Weights of a small GPT-style language model, trained from scratch on English Wikipedia.
Size: 25 layers, width 64, 4 heads of 32, MLP 512 squared ReLU.
Each number is 500 + 50 x the weight over its row's rms, rounded and kept within 0 to 999. Layers, rows and columns count from 0. Numbers have three digits each. The size before them is the row's rms in percent of the matrix's.

# layer 2 MLP down, 64x512, rms 0.0259, rows 0-63, columns 128-191
102:448346559585453534454451531540574492480598416502500561427415599545524391599450483582407465476554486468518503487495627473460497444514527455587570509490444510437485471531532434482410553494433445
097:534570539494405488488583550430430561562522481492489454493517458473489582547504504497443521500544503536510491473451542458552487531483575480518501621571587430522583536504548529485515448513520458
098:499511497513532507514529568421497473596485427445438402517555553531493525522506562478420592507410474446495468458503492558526659545528558511522492468496423577485505466481517523511516557515467484
094:529462541523501470497447426552533548477561551468538455445517531525485548410532452463441459468501517421565477532614562452543550451575592485541569489535451508503541389531550565547459493507506578
105:464532440451517508536453506469497524512535490538536469545489439541481510487489527485454496493392522511496534505487417446548387528484404501593460454525486451535512455487503435452553515495498491
101:506531505491462483469443522489406613615455514318556376443521406496510504506424562515533639547509429514463506500526543506624548438612503484580560421467476475488524531552492493521532502477435629
104:475488479512591528493512450517398551596502584547538515638534581468488579551517602462482484475472525516501555487538598508580495491504442493578517441420507467504439552505424528463419504482508535
091:501628489458381524517402459407453468408561490423503585426457561417535522578490467483533517454518513502553425567530533459494503508481497445467489493528559532535561507466519527479498409518471491
097:590468469463475504528445502473461526499446467448523617455510457502560532527549453478550507519570408490518493469538518559452527464473546489552582520551559543500352583474593558572436466541509426
101:456512488521539489519485538586637450419421519476480558467415427516509455476478495440512582486427463584524520458527557494480600538550551481564536413507485543511528497490570548459512466480494574
100:531480504523481499525520569474519528610455444440426450452606509600525501468448455421460589529438531501510515506440495438447467466518413511435528428428463491464540574476476368529488506481461498
104:533538559447570495464354456479579531609528451456472489528505516444493468549541532520517524427481429416465461586472508452466402434528455470532475525573469422485507484533546464508514495514501523
099:362441450486506492531539606458510439453500485566516517436418514532546511457488482453567524438567571536470530480490426528527474523452457496467466500445495537517481671512550508454469431549468520
105:520557483508530525496510579496513603556506469388435519550484453564470444459494426416415467512537494533396532505513484478486436488467562523511497530532535542510595430528469444447653497458504505
097:602495501579489569524511450440460498449483497490550411431489546433552425471536522490487476485508411503562572472411513635499592514501460509507467407481500486521503522546456557487509456481568413
103:416581465597617506504507397483495406445489482420546692512472542515439447486498443585504552524406509495446512528459470562408507475514445609478539472515463475494435586507542515597523568556493457
101:440435507565474520559477515411483447450491467667429521487575490475446413508561561520517470506488504387525529572504586516552521520587562544437503560501504501536546498530482588543548474544502410
100:454610543548522477466476592561532592558569448438551579491519539527503585501471447524513450556478510496525499418520429482440527465400464485512479451523462599464452506514465498544499445484511483
111:603407521484503471464531490537593595467588505606431498561577552409478476575484547480580417504470537469555528553498493469548557459549544562572490649558509528492529532499505526503487424449482548
101:499442529446478497473510530527560570472521553525487547462478407497503604456547454602602447457482525483455466430486507476478537490404517414407537467504489583493493421490470515477565528498546507
094:444523554452465492504506450559581478491528473497509519507527547450519468428560409607535404504458542555568479525398521487508507467493525406407535581492492552454469500453490433476415566471530505
098:570491476422514469496507407447527460609556496480560588495458610422507539487516407511402570524528525403461558475500485460569380537538479495572434453513499430547515577489429560544523529494525570
106:482530473532440505522543541408544518622437464479466576528496505539454517445533520498490463542492429558424551454455504460470460520472557468301490448508522646495552424540576505469462393462503445
099:462545516474459481432502507518499471593498537440547388401474489458484513486522382507480478488565527402561499518479513493603532435580522543496515611504479433535405580460409440468533478498472438
097:564539567534525486517636601470506434477448505605566455528547509452516545537464451604550585442522549533432501579477396487395581480405509518503513543495504543506499516528496497535534508510537483
093:499484493488494475463555530605442559517563498546531571500477579405483484524495453452576491559503567561406534565507576504451454435454518374507499446593433411513519457491536511525407549471496502
113:484557518492486495471539491558518389377553562524453438520445526565513495567516582524532503453608449465475505614406515516554398475474514597534450460451559436486575454482455507509467463514565492
100:432387518504533543483380528435573561417398522534470474533546514522484437523474657528540501533603432409537469429383558496524498481454474488510524490521493470550539490526462483523534479501528530
103:600441474502610522545479477483488452459556521437520466518510511475547508544444627541430551539517406574427484437558467410455525476546539416605548397441494530482465480516558511525562524517476559
101:484490493502427489442466492345562357405451481462420493550523496549493456492452576526509483511499451517492461350428583467513550575476499501554544414556448503508553477497507405514377474449557451
097:496418541549508503574449474430389469443494535508504568518561519435503476457482502530485460520485513514517473529468436553596516507464522411486514554463564537527482447488427496487440433473468570
101:477510433468543478597450526534552508493525488576504404390402532531502393498421505517534554461420535481487535553554538480537422510560521456446472605481448449468553445524504433541464449513495538
099:533446474453528567539483428572529496461518492474516361515501504513532510503512660552525533501592543436509458596511468444503547473516469534556479556461583439497514407490562573448493437514432485
098:451626483498519528477497527500374492448644532491560461411454479462519426539456518494517543520554482527407471520475466462437536493525485462533494479461519537502555506454474508490521578555527427
102:395575467499466423463474445663528519507501553552509400608525486435530436539474388570427561486553407454563561449500394528556563563508504492577524414502506483528443532522522494468446464496439610
100:469509516600549554459450547616508493558446560500456428473449461530471355489520453486469550495508468471433526481611515535573525503542445534432484515477491493501465447492516528477466551458592419
101:445515523490536469542520402559603604572505570526571602457475421498484579558437497581545466522539483485414468532476493507480565548424512547506505547504503534497460427478573474510501490489504575
095:612574517564504475493534430522546508471477514611533534421593470486550520440510542447530558523506531476492482501486508491504515521544500545611488531483518461525523501535488447569440533493472485
101:430472465535416510565524546409451551448420585385513497500495512544521463465530546422546458537550511625564466506577464502460542464546547508567526545492509587512498515530507526533555463499441451
094:501504443481457494484473456509449484518472534529442484587493537452530558592541522552523566523537516597463534578655466524613496498566489481470506546530430464462510523511499523534549504546497440
100:482568492476568495514447410516483453377483473529435535451491407524573492480488509589490460448392529491574546514454461462398573511421514541627528585501523471512455489514577480614538550471513529
102:467481491489451424502427473522493596454508519441499388558540589436445515568464547509462522500517497475569513509623412438424487532580554489476468443409499580491476466502524482536585520471503417
097:565528553512474550530558613514437506553412461542568508471536484507527555639474570515482449519497401602570494610496520606537461537499408494542484514511467574448525501492487449525495537530505492
100:598431553474482519429552452433475525563549517488515374567544441524446533449511465520568487506516532469548534501485545498377418524499434421506529479498507467534466459466474536495463519511491606
100:454403501528513479522466530701505459552454496432490343427521552490485448408466480455467415477536563542520476457433535487560471505535461644424529482502500466464500394479532488523536435466544568
100:499523502539454504448536541547459529569440488599461589465491525492464549492532550421562503512525548520502480522408555569545490527513474585612552472452501477477474475537501498451473556519497524
092:485458490464536560496433408532555523605441513357483496515525532555457493399506378479548487523516516513518518417500426502441525554500454472451556421556475603498485564494511438498419566529608552
102:591472443577461467481569554424568531529534564535541561515533500513444491579486482532536477548516504546497561534536507479546505506544605440549451447540583551464410512515504559532521516534417511
099:550488519462517499460581560511395535452465503468482568497494518545523513486525549440494459501429462492453505378433465432467554521597434562452481528455469429551434550497462550452486509465508509
101:475423477493465500491476395422423481518492411506561505532548412510483490493504521525429432526501485474484527467380462569604561457468425643514476441468485564531469551479476513507475605487504407
094:522541465497514457457546409489437460530394509525542528410418552432437521493498545450529492535466553523441464523543472476498517518477583418537474577572569433504470481474463520488556469485515497
100:514444490472507518507459539544477545432463453457521578485414473441520578486572452471496496491526497462501509422499544493505412503489561493479437498495495459498539503488423441447559461534518460
102:515514514433636502489597545462524617496410517451486469502462588549555541577546541560539490487520579486480522472474527503474542537484529520551442558562525476508476431479499537462481567500458510
100:464465510484565481467459541613456407397468507683477557494470528537523482415525423516471520560586494462502454503476508572444408510423522441594463522564581509481551520538461543449397489484463425
104:549374457472549450504564472497587422543535456502470521592525474503460602547452537460509470443548481487433511461488495477536458520480519549446431440492434511519526502529436451466523530503438497
099:428635479478530535493515488434502539534492509577499515590504475523497511570496468468564507518551565435581477511556574502454479516443512540486546510440487457486461494464517521523451522505519544
095:647447428580459512467535509454457470453595602565484631545516514634442473487498555485560531474546505583576495500502536523444581512546501471603507424519502518508545422548511475489553472474502526
098:480506504466671490448491511541614463532505408520542505529497464479457511468498490476540490520475549454449490395456510527474463468418403438459494548407534606498526657540478488542571451514467580
100:461454497543443495502479613469452606575492531504461530492466459560554432496483428462496549465520476485442501465543429425535522510510459563459487408522443498487451467521538530503445461490510410
097:466626493493384431501411492428464495447499471526482530557463479631481525473452487402473475526588456449501557581504506422431488415531526536383525543541516427529471449482547537467394465463514389
096:524486476533492453537484522490475488513521485502449472578490482489568485484458570496595420506454562613505467530542513471476515555404541506558569504495449482542493477498553427479585567466468541
100:499459413535495440551602566412387473464463497573455550464475488543564455486490499484409427508424494459583505447519434487594490475529526497420493526446588494476501604468521466461535392465464450
104:466488521462503542521503505590516565413462567375487495419438447421541506441519440425461511543417567494469477455494492527487485479557497577463464456506482418510527622542602395556460504512542526
109:391473470460464539516499470453467538419543510549493442490514476510509474475582426524465419453486497584521505478416513536410483479355567541346462530463444413497493420467476512491469447511534398